Weights of a small GPT-style language model, trained from scratch on English Wikipedia.
Architecture: LayerNorm before each block, rotary positions, biases, untied embeddings, attention and MLP in parallel.
Training: 902M tokens, 13761 steps.
Each number is 200 + 30 x the weight over its row's rms, rounded and kept within 0 to 999. Layers, rows and columns count from 0. The size before them is the row's rms in percent of the matrix's.

# o: layer 5 attention output (transposed), 640x640, rms 0.103, rows 128-152, columns 64-127
# v: layer 5 attention value, 640x640, rms 0.078, rows 129-152, columns 64-127
o128,096,203,229,255,188,161,224,216,204,140,223,177,206,170,198,220,193,168,221,273,199,185,195,162,202,191,203,225,200,202,186,242,185,180,214,158,227,220,190,184,224,215,196,214,165,210,192,238,235,213,235,199,218,217,211,265,239,181,200,192,208,232,223,224,152
v129,094,222,188,181,226,206,174,219,186,197,195,242,222,159,194,222,157,185,208,178,210,193,200,204,218,198,152,190,206,208,153,138,225,199,163,274,178,238,232,197,221,231,218,239,201,220,181,234,245,187,199,216,176,143,194,211,154,114,201,215,195,219,222,199,174
o129,099,270,209,212,275,198,177,233,203,222,249,155,179,182,195,183,227,233,213,195,227,156,230,202,179,180,178,252,235,162,157,221,170,205,160,177,180,243,242,136,245,199,199,226,189,183,177,227,222,164,242,188,177,214,206,200,185,211,173,181,212,238,185,237,224
v130,093,263,226,229,144,204,202,191,186,228,202,209,226,252,182,214,201,162,181,185,210,167,181,193,234,163,198,170,188,221,211,206,243,204,195,248,192,197,213,185,167,217,288,180,191,141,175,146,176,200,185,246,222,195,216,247,259,156,192,230,208,224,193,216,192
o130,095,253,202,177,187,175,215,142,214,264,226,231,203,212,241,167,195,213,168,234,206,122,205,179,178,219,214,195,255,195,246,208,147,206,220,181,188,180,219,192,227,205,235,229,169,187,210,177,218,191,239,220,212,190,165,176,214,151,235,159,191,204,179,227,159
v131,094,157,163,136,199,171,202,219,252,173,210,245,166,187,172,230,190,192,152,174,209,174,198,246,209,241,234,175,149,158,235,239,179,170,201,195,207,236,215,222,174,160,241,203,185,236,158,215,182,189,217,221,191,213,175,187,174,204,198,212,200,228,186,184,217
o131,099,246,230,193,216,250,222,221,191,205,232,227,224,188,141,192,171,206,202,173,236,213,172,218,239,239,170,209,203,237,269,204,188,178,186,231,216,244,155,224,253,142,202,156,189,207,166,210,189,236,206,184,207,240,257,226,179,245,183,174,167,163,221,156,216
v132,090,215,239,205,259,210,219,109,202,196,220,235,177,209,214,207,169,198,183,153,162,182,236,162,214,166,167,237,192,192,216,223,150,164,199,258,241,193,232,149,186,182,200,242,194,185,182,209,155,190,202,156,202,215,204,203,226,184,180,147,200,246,203,149,238
o132,091,209,212,173,219,224,219,221,188,232,174,219,239,266,184,187,192,190,212,209,213,196,189,189,237,199,148,155,202,187,182,179,163,159,197,188,194,207,188,228,227,191,157,164,174,187,170,218,173,209,175,172,189,177,197,173,183,135,227,198,303,235,246,212,264
v133,093,211,192,205,166,181,173,210,222,194,212,181,189,157,188,199,178,266,221,230,231,203,215,166,240,187,139,156,213,201,152,193,230,233,184,233,207,182,181,198,185,249,157,199,218,206,243,225,165,202,250,213,245,210,214,241,218,179,175,210,204,171,202,158,183
o133,098,163,196,214,180,209,225,110,218,160,185,164,173,230,161,218,256,187,233,235,205,238,175,190,237,209,148,231,224,222,166,181,248,213,210,180,228,177,177,232,227,170,190,226,192,183,238,212,171,216,193,260,209,172,218,193,190,182,141,247,185,215,213,231,144
v134,088,170,181,217,238,157,190,244,169,170,182,146,226,197,126,183,152,207,191,187,241,212,184,221,208,160,195,197,210,284,186,239,158,222,134,145,181,148,281,208,224,195,162,220,179,200,255,204,190,161,229,169,185,194,190,180,244,232,240,215,193,198,213,165,135
o134,092,253,202,179,151,195,208,238,192,260,272,151,199,196,167,232,188,194,213,226,179,145,159,173,197,178,135,251,198,212,194,189,175,278,162,219,182,233,211,295,223,171,171,198,171,154,271,224,183,197,193,139,206,231,209,196,202,212,178,228,222,231,177,143,200
v135,088,170,188,189,199,189,202,174,188,220,213,245,207,166,190,218,197,178,220,163,208,258,215,175,155,239,200,185,235,224,145,222,211,203,167,204,267,213,179,210,133,199,266,176,203,175,238,189,211,181,179,191,184,146,197,162,169,222,299,187,223,225,171,186,216
o135,092,212,197,165,174,171,198,210,188,166,176,189,216,191,189,157,167,267,242,204,217,232,221,181,145,195,162,217,186,218,233,228,165,179,190,175,244,183,188,200,179,209,164,187,236,229,180,194,194,199,203,211,173,170,245,185,213,183,181,198,199,243,194,172,211
v136,093,191,164,215,207,180,178,180,200,198,223,254,193,218,226,166,210,251,214,223,200,189,209,208,175,199,184,205,149,208,216,177,191,168,181,199,189,224,206,193,254,161,212,184,213,196,185,172,236,236,179,238,182,233,168,218,177,204,198,204,302,276,217,188,230
o136,100,200,215,230,203,195,150,236,194,133,183,243,203,161,185,185,219,180,229,238,253,224,214,176,157,257,247,178,227,191,148,197,264,196,268,176,208,215,176,195,174,153,202,218,161,133,165,166,213,194,261,203,209,170,251,187,172,223,227,180,147,165,158,216,154
v137,094,215,193,234,218,207,190,198,190,179,262,234,180,228,148,169,167,226,174,159,232,156,230,201,214,187,191,241,178,165,223,197,231,153,182,163,169,190,159,182,204,206,187,177,216,175,236,198,230,220,215,231,279,230,180,192,185,185,212,250,194,212,231,169,194
o137,101,174,216,245,223,215,184,200,166,164,192,198,188,159,171,215,203,210,243,208,161,231,227,211,230,199,245,229,217,228,192,156,166,230,136,211,166,192,219,203,180,219,236,203,224,155,227,156,180,217,215,182,172,191,162,214,145,146,219,221,188,189,210,180,219
v138,091,248,245,244,219,239,244,217,170,213,224,196,190,188,191,166,214,198,160,243,114,202,178,146,201,211,190,176,194,212,206,252,199,203,204,223,161,200,186,243,212,242,176,197,241,212,162,188,213,228,154,219,219,185,217,247,174,192,228,196,189,173,234,216,140
o138,099,188,181,178,200,165,178,202,211,243,211,142,216,196,207,215,173,237,193,192,182,227,194,208,247,195,164,160,151,207,194,174,233,216,199,206,136,212,213,237,213,176,148,221,227,199,209,259,173,211,204,184,171,247,222,181,151,177,212,200,189,156,145,231,158
v139,088,227,204,165,202,259,227,205,193,201,177,155,204,188,154,210,198,197,224,174,155,202,207,183,172,213,219,202,217,143,215,192,205,184,201,217,209,185,214,205,173,209,190,224,213,147,234,193,242,147,213,170,229,227,145,218,170,175,248,169,186,216,201,209,168
o139,093,175,176,237,176,214,183,183,195,223,179,152,242,188,176,242,221,184,195,177,212,164,200,199,185,241,265,173,218,191,206,196,211,236,182,191,192,204,237,160,193,198,106,191,160,199,178,211,221,178,189,151,188,233,126,161,186,197,229,184,211,184,175,165,230
v140,092,171,215,194,148,197,227,194,134,208,165,164,187,149,225,164,173,185,225,181,176,290,173,190,189,180,176,192,223,194,230,187,185,263,182,197,241,232,159,223,189,249,237,227,192,219,202,230,205,255,179,207,175,203,181,275,195,182,245,197,188,206,192,186,279
o140,098,180,149,199,245,109,215,159,209,199,248,175,189,207,216,258,202,186,270,174,217,244,201,184,212,145,238,252,258,194,169,194,185,206,221,177,204,193,142,193,216,192,185,212,242,185,181,197,209,186,200,253,200,171,231,233,226,192,191,255,179,219,139,230,211
v141,098,220,166,220,211,168,181,189,223,195,224,185,233,207,180,217,178,165,178,212,221,219,160,217,178,192,149,260,172,248,200,198,216,144,184,195,240,179,142,209,153,194,164,182,171,222,196,171,236,176,169,226,137,160,164,234,165,208,190,211,225,191,199,214,192
o141,103,186,231,270,224,279,200,130,191,188,202,217,166,232,189,183,188,153,168,173,184,194,200,245,202,206,196,191,218,207,171,249,161,191,176,184,210,222,235,211,207,200,165,231,151,217,182,164,187,227,244,157,226,157,191,166,209,183,165,241,191,201,201,213,206
v142,090,195,213,219,230,212,191,245,212,192,257,256,126,218,206,215,222,166,146,171,199,217,226,202,142,177,181,231,195,170,229,225,125,191,242,201,167,202,225,233,136,204,231,185,206,207,231,205,253,236,200,199,183,205,235,199,163,241,194,198,194,209,183,228,167
o142,097,252,217,208,132,191,204,170,168,201,197,249,199,219,165,179,250,197,146,210,179,197,198,259,210,195,158,191,158,220,256,193,190,184,199,187,172,132,209,198,225,221,215,212,231,223,199,190,239,167,214,198,168,192,185,173,149,208,156,198,212,172,191,248,170
v143,094,187,221,202,222,197,262,162,119,244,196,192,212,184,233,193,201,206,224,215,221,224,197,239,195,189,170,177,243,237,207,229,188,195,200,157,171,198,188,177,191,257,195,219,207,198,237,168,194,202,163,138,149,181,226,227,189,215,132,220,221,233,198,174,159
o143,097,215,195,237,182,248,187,189,179,181,228,220,237,263,197,266,202,136,173,173,131,168,233,186,155,215,226,231,163,248,150,200,171,143,220,215,227,258,164,225,167,195,195,160,238,110,140,169,224,274,179,202,240,187,208,179,178,207,180,230,176,183,230,202,218
v144,094,170,215,137,223,206,203,204,217,156,219,228,198,254,230,195,206,279,221,202,168,126,180,158,204,210,185,192,165,198,209,199,239,159,220,178,197,215,261,203,237,153,192,204,124,188,163,189,210,176,170,191,229,216,143,195,222,163,241,225,219,181,215,157,184
o144,097,207,270,158,251,230,191,206,150,238,182,196,218,186,183,213,187,152,207,202,171,206,186,223,197,202,210,170,173,223,256,209,181,168,213,213,233,190,208,161,272,174,246,189,180,184,223,196,240,208,241,183,184,278,188,181,220,171,167,190,218,230,186,171,218
v145,094,221,196,226,195,196,198,194,211,295,166,198,214,222,204,191,161,191,210,214,157,205,216,215,193,186,233,181,178,200,234,227,210,219,258,254,216,192,188,229,203,234,193,232,208,238,172,207,220,234,177,204,178,138,222,184,197,181,178,198,192,157,172,168,211
o145,099,215,226,209,222,160,198,190,197,188,209,210,208,216,176,180,241,235,198,235,204,136,210,202,222,176,230,173,190,154,219,226,221,177,159,208,210,206,208,203,261,229,176,235,166,166,199,210,220,212,199,202,224,212,167,197,129,148,192,179,102,226,184,176,292
v146,091,203,204,155,176,257,285,203,188,208,192,242,180,190,205,200,239,181,203,226,206,226,199,212,205,129,247,166,190,183,211,236,208,205,197,172,149,154,152,152,208,188,202,237,145,167,188,156,208,210,195,215,177,244,180,175,248,206,241,174,200,198,195,178,192
o146,097,154,208,140,140,236,260,231,198,209,196,253,197,173,227,253,191,195,165,201,208,171,170,182,224,179,229,169,207,206,195,236,173,173,254,138,179,112,154,245,187,196,207,224,233,177,187,161,197,230,188,167,172,239,180,135,235,235,195,149,213,219,165,208,198
v147,095,232,209,179,178,192,176,233,199,180,211,261,191,248,209,221,233,192,238,211,221,210,241,144,197,146,232,211,182,213,233,182,142,167,239,217,146,274,144,170,196,256,215,199,224,182,212,218,178,204,238,243,192,179,152,159,209,169,175,161,272,215,196,143,215
o147,096,170,219,155,222,167,213,240,248,130,182,217,242,196,188,243,211,194,159,220,168,180,178,228,213,219,239,135,252,159,135,256,170,204,223,139,188,242,231,170,223,216,209,165,253,162,191,199,191,191,215,213,228,240,202,180,224,221,162,190,211,248,213,179,205
v148,094,214,184,181,216,226,215,247,205,195,210,196,191,182,198,177,203,209,161,217,204,192,222,149,204,237,205,259,154,155,125,269,165,149,208,182,217,173,190,194,193,226,226,187,137,246,194,218,167,246,223,211,224,219,211,194,266,243,156,226,196,191,206,234,168
o148,101,194,230,193,189,239,283,207,200,200,210,187,167,244,224,178,188,219,188,183,196,170,193,191,176,217,146,281,240,194,199,164,193,217,192,226,188,212,183,212,175,172,182,203,215,207,198,166,218,253,184,190,195,216,160,206,190,159,195,218,179,167,168,152,206
v149,087,245,212,222,130,246,181,152,166,197,205,163,193,224,258,143,216,203,251,215,211,199,218,189,223,146,207,165,190,174,202,275,218,217,173,224,194,243,193,241,201,204,147,155,198,173,261,239,232,270,189,222,191,236,219,209,197,250,226,237,196,257,152,209,166
o149,098,243,152,191,205,203,174,231,220,253,202,203,183,190,210,201,188,162,190,196,223,202,180,177,186,152,197,211,220,184,183,209,235,189,164,234,153,284,176,176,207,211,163,154,202,197,157,186,176,239,189,177,235,186,171,196,138,212,204,213,199,186,175,216,211
v150,092,216,222,190,143,191,164,215,192,168,243,219,208,231,216,220,226,223,168,192,223,197,218,160,246,222,199,198,159,148,170,193,153,203,208,187,233,213,191,199,211,223,228,269,224,208,260,176,188,198,234,202,182,253,168,185,212,131,168,195,227,162,191,211,221
o150,097,203,215,232,198,190,228,257,254,181,248,167,203,206,226,211,212,221,205,218,308,177,209,229,164,222,199,230,181,203,123,271,192,229,238,206,154,204,160,225,171,210,238,261,245,216,235,231,173,188,197,216,186,202,217,212,202,190,176,168,160,206,203,215,189
v151,096,206,171,195,190,187,200,197,195,178,189,209,214,194,214,235,172,209,191,161,208,216,256,230,196,264,158,176,189,242,159,204,251,193,219,186,216,157,168,252,160,201,206,193,202,230,217,218,167,198,244,212,191,177,215,255,228,251,192,178,203,219,205,174,278
o151,102,181,174,191,220,199,232,201,199,187,246,153,184,194,236,166,242,178,185,233,232,230,254,256,159,265,219,228,224,221,184,227,216,194,173,196,183,173,210,182,205,204,188,185,177,230,176,215,179,218,196,190,231,180,192,207,233,235,153,238,168,208,189,181,203
v152,088,230,188,272,223,203,229,205,190,183,202,178,221,204,184,214,207,219,229,216,175,154,217,211,200,183,212,188,208,191,214,171,133,242,195,230,230,211,236,190,197,179,195,180,173,155,264,186,231,176,207,191,238,171,176,164,139,263,205,185,206,245,252,119,170
o152,092,195,216,221,204,208,222,223,247,207,188,242,229,238,202,194,254,185,222,202,210,222,201,191,199,239,200,197,213,211,162,281,166,205,162,224,206,211,208,216,187,205,243,188,164,192,205,193,221,211,157,220,214,154,189,168,168,205,201,190,253,211,200,254,190